config.yaml
num_hidden_layers: 8
hidden_size: 128
num_attention_heads: 2
num_key_value_heads: 1
head_dim: 64
intermediate_size: 256
vocab_size: 1504
hidden_act: "gelu"
norm: "rmsnorm"
norm_place: "pre"
norm_eps: 1e-06
positions: "rope"
rope_theta: 10000.0
rope_fraction: 1.0
qk_norm: true
attn_scale: 0.132
bias: "none"
tie_word_embeddings: false
parallel_block: false
extras: ["capped logits"]
init: "uniform"
init_std_qkv: 0.0405
init_std_o: 0.0
init_std_up: 0.0405
init_std_down: 0.0
optimizer: "soap_variant"
learning_rate: 0.00805
lr_mult_qkv: 0.7
beta1: 0.95
beta2: 0.95
lr_head: 0.00709
warmup_steps: 40
schedule: "wsd"
decay_fraction: 0.613
decay_shape: "linear"
final_lr_fraction: 0.0
batch_tokens: 16384
max_seq_len: 512
doc_mask: true
train_tokens: 93480000
max_steps: 5706
dataset: "wikipedia_en"
Each number is 128 + 24 x the weight over the matrix's rms, rounded and kept within 0 to 255. Layers, rows and columns count from 0. Numbers have three digits each.

# up: layer 4 MLP up, 256x128, rms 0.306, rows 28-52, columns 0-127
# down: layer 4 MLP down (transposed), 256x128, rms 0.314, rows 28-51, columns 0-127
up28:108147121121107129155188143111119095114123097115117135138159119095114136127147091093145085149109155141128107113137118143085158166114122081109129103145081170094150158166117164133150114143098090135071112098128171166082123137178128167104114130145106146139099141118121120174134148109151140142136122147146126104122106100126107089109082149117130160140129091125129161187115114162097144105114
down28:121094146093137155104141107154114106142200125115092151150115115128142140159043130140093113136180167146168147178123128108075154163137097122117125099110139141150149138173109120150132174078174069131132085162140114109129130084098092189131168150183092136116090129117130154172104133149140106125100136162113142137127143133155088126098101082105137134132117104150096150123135124112068121103081
up29:158094138142144135157145119153136116135107126133124164118088091120158133113148109119139153125150101132138133149105134150109183146138164143092154118122157103108122092143124104081121109114104119083082116174139149106157112146093122134117109152113159143128124105140133097105136159086127145073136087138165137121140143113110134110163130145156101138078114133147132115136172144167135111117146
down29:128108153149130097078105136086142075127143149123162115134120148121117140121124134105138109104138137145132135146142082128104146138123103067153141166128120165142120126082056144107101119130106146156132123068171149090141121109163146172066088144147152137150121125097114128095117113110153158100144112133139096122111149160131112136129145131119121123077118164123123183119097115120144149101111
up30:133111106127103151124078145092159144121126124092140096132122128109103164140163093169074125134166128145177156119074101145124129137135114156095104156149122124088106171151119177143112172130142137142131123133110115106146108137118072149137125118125116139123115129166145121122125083080176120140168128126135148134163118167147130111119151104120164116102148090142102167153142093121123173087142
down30:133120102142160120101115111106188129150142090089080135111089170114145127136148155117163127138112107116104152164088138155131101135137097144093118106138129146147132129130126121101117141128075179152082129171145152130136130133107135124148124134126098157123128156134114111137126134108199152102092111142108103107148151144130090137133111110122125132101122154154134127140150135126086101132132
up31:117136113112113132142115172125107141132091128098154186138145102135132111103185118142150103099157113128114153110144095131160166130104156121157065142127124144100128100112099130145143154136161135122104137115118126131135104090127122167100164184099113147124133149143145108136132153097133136134119120136124159119097086132130119070118146105128182094107137114094092149107158124157141114131135
down31:167102138103141152091146151136127111101121130149119120174107105114137102110115128106161123122118118148105100136158093087137099160134159132114147149125126115150130138167137123122137151140105082133143115110157124126117104151173147148123139108118081124131135102121108151135097150105149123146150106142121141166123147096104157134101149096110112128126124133116149103106121138144090089147148
up32:122176106121126110156123117118113168151128131039161087146140143119134154113107098066134133162163109100164193175120146144125086136135180149131132114149125111121161131109101124158180082098145100094101115117088093157122109149137155124164121097107111113166128151055133160086107129151105124156115127125144130090082116128107095122104102108154145149093130059139141169153103087141131150180112
down32:134178167146123111123142141124136131120161118130127129101139105099166127119118120168108093134141117076169115122146111161142144140105110132130125156175098130159120137141117099114134095085107169100150124182083162066109095127112181091140133094092144109162137157113108153121164116175100141151102102117117087125153140117102146121135094114083183156117123117123115121126118123115206191153089
up33:121160163163084123138134189099104116158165075122120113130115156104132134132131144118156134108130142146135123106130094081148114154142114127121083132128161119109130131147082151098125158101161132155097155118144112136114125102116125209117132135130135155133094118133126072135108110094108086155101146137148140120181118113099112133114141145052134106131146116139121101147118111138157157117154
down33:171140120111155138120102143146152108104130145141105129111098085139125119121132098108117122164154110146133134149142133127137163086162120145134113112125127141124148077145141162098138163076107107183137128146111120105134146153137117082115114065131083128139116111127126106155175128093166128097119103061110096131119128137109160137115156090118204152139137127112125143168135115109115115137115
up34:090131141131154121164121133147120119109136141134161132132130088145129118160143186083111135133103144108145122118141149107161111108185141132082118145152139150136166125117108185164141149147111113109085120171100129142091139128124146202133096157156131165174133086136156114116120169125138098104134111132127113151133127162139141104122125150171136117121127092128106092168128115118164121128134
down34:111105141124120121124107148080135127162076182112138129137146118131160107175119160157153143101127165158120146106095114149127142176078089159163146130121141132138086110107115073172140129099139136153104134096121133129137130129113085138120114143131119106142125111150099122106155090147103142128164145122127141199131101183129117174110147176134153121105139143114151162136091085134172158118119
up35:137126084141096159131136131116144120106107106116150138133116119149144140155124119100135125133110133127135125144147154125107109153125171150098118103127122125122118159129088112112126089111140146133095120075069137111107111136118128058161061088113119104151109129108118103124140140166144108146145109195151123120089150106126118105169097105131164107122115153121117175123143054148108118104067
down35:151130145142151134127138109150157113119142106147131096147108107132099115072109077129092098146140162143133126146143144117169106127108114127084134107124119146130133121154151145136152168127182136110097152152141111105132106095134119149128130131117116146132108101125111126158158141109099134100112147126164122138138133091153129130140150073162125132134126140108135088130142161121162115136145
up36:157154164131104103147112118127135123116126105141140157141150146138145131102119083141111112122143147102151134136118145117110137152118141120135128086085116125117119133122145161103133111119146141140108150107163129153130098122147115164100138115079152088130162143073162152135148130145152158094119129111123163138120120133128145148166128161131134078113082145137118100116124114126096158106160
down36:155097077119150134143116162122168149091159146103129128157108113172118106135136103138135134138132103142105127117161126119130144065105114123119130143146128140119145161143156152110150126128067124107112146139122142122141130100121157130118112142184148132095086102123165121147162072092129171160104128094105128163126117111112121166152133114176110135145136104110149125144141127140114130137135
up37:086128132109160118139123157079152102140116169075154098110136098131114119163140122123108124115126123093119166143148118128175116148150114115122144122107119119136121166100121092118112126132137143113179119102103129147137147139147102117106167180131123138138119113112118171111111144179120139166106156158176114117115154148124154078096107123117107173142115123158144119159126143095151145141177
down37:123108093107142152131134144126122139132155122142146175139153131124106117157108192138150133140105145170148140123114137109177156115146128133103150161152129148131114122111091127148119130113113145108166151138107165096133147134161091113128131091132161121119138124129120119170120118092165134144104076149133161121121154123105133098142097105097086126104158110136143128158118098139166136114177
up38:118122109147167083129114152104163152093106179095071096157146125133133141125132102122107089101104076140083133132133136097082144160108111132128133156150136108056093094112142129122140150152131120136128101193123104112165116140131160169153103112133129145192186164134130135148108100093129093105119121142150144163154158172116161135127171136123038112118102104115091123129136185101119138093113
down38:125165123105069135122085122133127093161112153183140140105139070107123133122168083120103144060146048152059155127089134163089160116148109163151064091153135093086150097121165153153174111158100141177111122161141158126137176127102109072124149156095116146166120100122155166149191116130089170152111110141096153162155116155113126148109140116091147134110146078119105139129120134114114132115124
up39:117109119092134133126125167126130138166109134142173164148147114174118106091110152119116136086109161155123153157122137136134151133111101110128120116123111111146116085125130105129133156161103130102123154151115117112137155127111151138096137132141097165131106120123156117130108148128114140120160099149144123131170150107107126131180102124141113155137117094084131127127131101084099163152071
down39:106099111159149121141135142140122116087110107090137139141163134118143130151147108175108135127143128114155157099097138116118124079120153142177095122121109132118105132155108119148119107125121106180133145138152121096125166167143103117150101092111107142129101147137110142117108133143137113112095116120127132095096165156157132186116112104136096131143097150141087149149113136101141136159108
up40:140149138153163146133146140147166138139148059097155144119113095126126146144136156111107124140124149144129083156155062139160117107151130152085095127086152107134102154171126128110144163127115144070116151088096089136128101089159095142103124104091117114136142170156129126114135136085138100158145139080156123178140119127168158125133125124093127117161095137104170144083105130127114117144093
down40:105142129159102128139107115125130131127105122157181073101100156167118079104122131116157145164113117154095124107150112137123184131121145116083121086110153122111138124152141140145095112142137113124134127155106126106114150107117171112111168115109090095125104091140093104109106164102094133143126090151136131154136137085129151087124101109150105133112135145143125095124153130125130108166109
up41:098090130083139116122142155146147089104135119126106126148196154136086152097152168141106121103146165110127118114135131099149119108066115111106095140141104125123145101116153112136093134153130147135097162075094077138105125150132098162096147156115102138102112126093126166166141136071156139142106126156151124117101116170131148108116137152169140126114095136124103176136159121119115131150100
down41:119150127116164110122132107116174126153116144139170102126153095131170132151145130108140146140117127125112130142111105143126098148128094172112129117172121119151135134130104149107105139117136123139096141108164166112120122102096128108127159167125146093159151105165127132138149128166139104128115143159086131135124143176140133162133112156137123140118139111138149145117132121126120146090106
up42:135105161154158159142141159141135106109100133131101095111123126134160119109083145087134152119111136148103172114120148178159111103163126124165135143095181110176142117111123171116143111147135125114150151127169152147184086156198131116147110130155093135132108165119114119110122123131152103178149095122164183123130102147119119116151091166138108143164100121073136141165142092138126134111092
down42:149144159163145161086134113119112099133132150181133112105097152114130099093173095124122098145096098115145137136170135112152087150108168125140112112086109093140156125084191145158186047137082125123116100137144116101136149143136176105147130078130135181143117153154159148147164105127090091119099144088178125120134086111118092131116167122126154106118142110113091129121155096162125161158135
up43:161157182094120142140111152144131140145125176136146129117114138152138127110106163128140119121157111139112131153113124120099112178119139131100118152137159143109147122099145091108120132162145145124160105124189137153126099128134118142123087135084178105101141131142155157140118113086121118109166157099115187146128148125149087093100147132159129096091137127125120156171089165155135103128116
down43:134129118107122163113160101141116171115161163101131101144093134149087172132058129161156120145100106173097133122124152115120148101132121127090132141130109143121141124158154107130099124055136140124110091117108118127127156127113142125090091126124092153127111158110123141125124183078123131105128147158078136141105110107120115100105071128118137133123119114158128118145141108125166136122108
up44:146156105129141170137106139125147133126133137127166134088101150139105140140161136154142118093174144087145190099110124115081095115114123122103171172096128120104112136171125156121166171165178102097089138148119120109119114173163134100144154104146083163123127152136151160134115119134167112115152130145113152108189105115128150105113136146108102141183127139141168110141110150131090141151142
down44:144104144123135114122147131107084134126133120094095120115069113168167104182132155148147123144100120101137091130165144151148103119114106153137129134152136102144127161127144116166116172153109120141101120116130171085164119112125094129148151085129123130134154142094164140134106158110133137113108132177131101165144123067075118149140111147078145122136118123175133113151096156119166115142176
up45:134149109142098137146117204098085120065143123154121090122101114128145155163166164124083138076151117124118116138104137128134148115129128140125108148135139116070132091163104140163124155132145184069105136107167128144169067164127163094142144089146117137114093070071083104167145162140125127171168185173122129110027135068149128119080139147147146130098179110188134141112108093132112119071056
down45:137156088154190095184136179111173119099112118215142112083141087085105098159111134183044120142160064097140134210113111183131064108141066187163144144097125089052161122089137118140170139114127100142112153134146141214090118079134193105091102060159106112115036099125135177133157124128150153201094168160114130095121138108126121109121117115156088100101139122144125191115142132101069140146167
up46:141127156172139116202108122127138119132128133090126075124153134107124086103128121139173143207098143083150165132170145118132135151146111095125133101130141134113106133131121129107120113131125147168092122128107172126137120122133127159165099097090137117132127148107107135150169123145180160108136125117112138122096111123121093103167096171179105163086113122117107144176123131162142167111114
down46:161096108101099103121158118137144134086157124130085104145144108114111168066053088083116118138149111155124155114158088128071141114117148153147138137143145118118097113123108144158110124166114146090142122158113133084115145113109113117090177154118137150136074121122094142107164135102115126163114115145139156153162128137146145160111104120157122152124136128160127081175152137118123104104121
up47:145153157105089131125145183068096142146118131096126158132166169156157130119131139121144144136158125137124113108124150133113076134115136141134136114163120121091124131133077135119100113163114142107170122105124135144123098108125150098140163130136158110149135140141132112103123112111123085115095125120088167130120135143129155101131125108131113096125140129153135139150148115139118120143138
down47:121173160123121098145130158137104124149132130135120156121137140180123103139153151138102118183132106102166132148106120150132111086118143105112125163103139139124161119084132149122147130155127122117123102120128112093085112122165118083121149144143126124114142118121103167081143127138151140151113126134138075138142147139114122139134124165127166128141123091140134182136126111136152125160127
up48:153128187160087175122126109149141140119107165146124136080123175113119156120125162116142101081142125109116130103168104097150132142114128119155109128174156096128116098115116135166128119107097148101115165110128136122093142112141090115148097116145111168117106157129140139130130180119111144136116123112131135172109113133131153119129163123126116118086114102100117170135145100150144138110149
down48:110101069123149125161133131132128131135114126125155134162134087095109093103120102095127135154116109112149135113097092147087154104147097147105117159087123200119151104136119109124144122126142150148100156114114120152147152150094140129141147118139133114110141119131110135104132142136123113158112104144131099134132122093145143117088066105117077124150144126139099127111077154140066110044114
up49:149164149114090129144189097182168186082152178151108110132135116119149153151109134131146062153135172115183125117114130107111111147130124118120127111134126130126109132104124112113159141152138149138078138137130169136096118118115099106142128124179146130126138097113140138143138136113075187076143095101124141134159101132148115100157142112069113132143125140123110154144112097151136157108114
down49:092100107133115135109098134107110075139138103131134133114136163108145093145135118154143092140117143133086137118138143114098127121165094141130130120110156113141070127141115148140102123132140176137119167113158119104111176136116172090144152119102122113125138102179088137137132110110091127165144107133151151138136100105075175121117120156112184176128144108123137103172119136097120113135141
up50:117153131117087121101104156106114155119166116118128121122139124127134109144152131163106103156154153157120122085126144093126137115127158125107142133094179158088111123164127113127120149183171152120124143124100140141133132153117111147088137152140132082132119148114110116149163084120118130128113131144166152125108161132097131154110128137116088095088176181118111139142112175171116176130103
down50:110112167140129124060160123136128158104149106107124135079168154128180108122106102117129151072124108106101141085101152099151141113133109154137137151165089076101147100108126091153118128103096143141162116156162180160118132098108123126155141165135145155132076117123120150140112118147124191106075108149097141122132120139122153127104092148132134111108091147167136134117084139118171137129128
up51:128158101139105127141128112140102158090102149101126149126186154140141142103095116153124142155098140144092113128114114115122157192138148165117121109151149122118131150152137145084134128154126120171107175123108125109150135124151132164163114141097151093117140126119107142146122125077172104138134126173119124140099131152125153092168129124133147087144176127119110149121157108132136169181114
down51:093120153128157144152115137120128117158094157089104125139160123132134115113080127124138129122125136137142158138141130139113119137140139145112132135156150089171104097140202100115161160149148091137135126107140107107137152097095121095097092089103189136153117132145172125171127172104122131129123114179116102114105166063131124123148123112139101075130163121146110128108129139118156110104075
up52:113163144180154142100098160105160156124165153134127102139125082112148147123101126116146124096096124098113124127087134143142123118097098115138097133121141093124131152129107129108151119151133113141142104106134096076097120152116131117161137136161165097161161145099121116150101112106138079093176161131117120137170105105127105151125096127146061133115145090092156158148149111129107184131076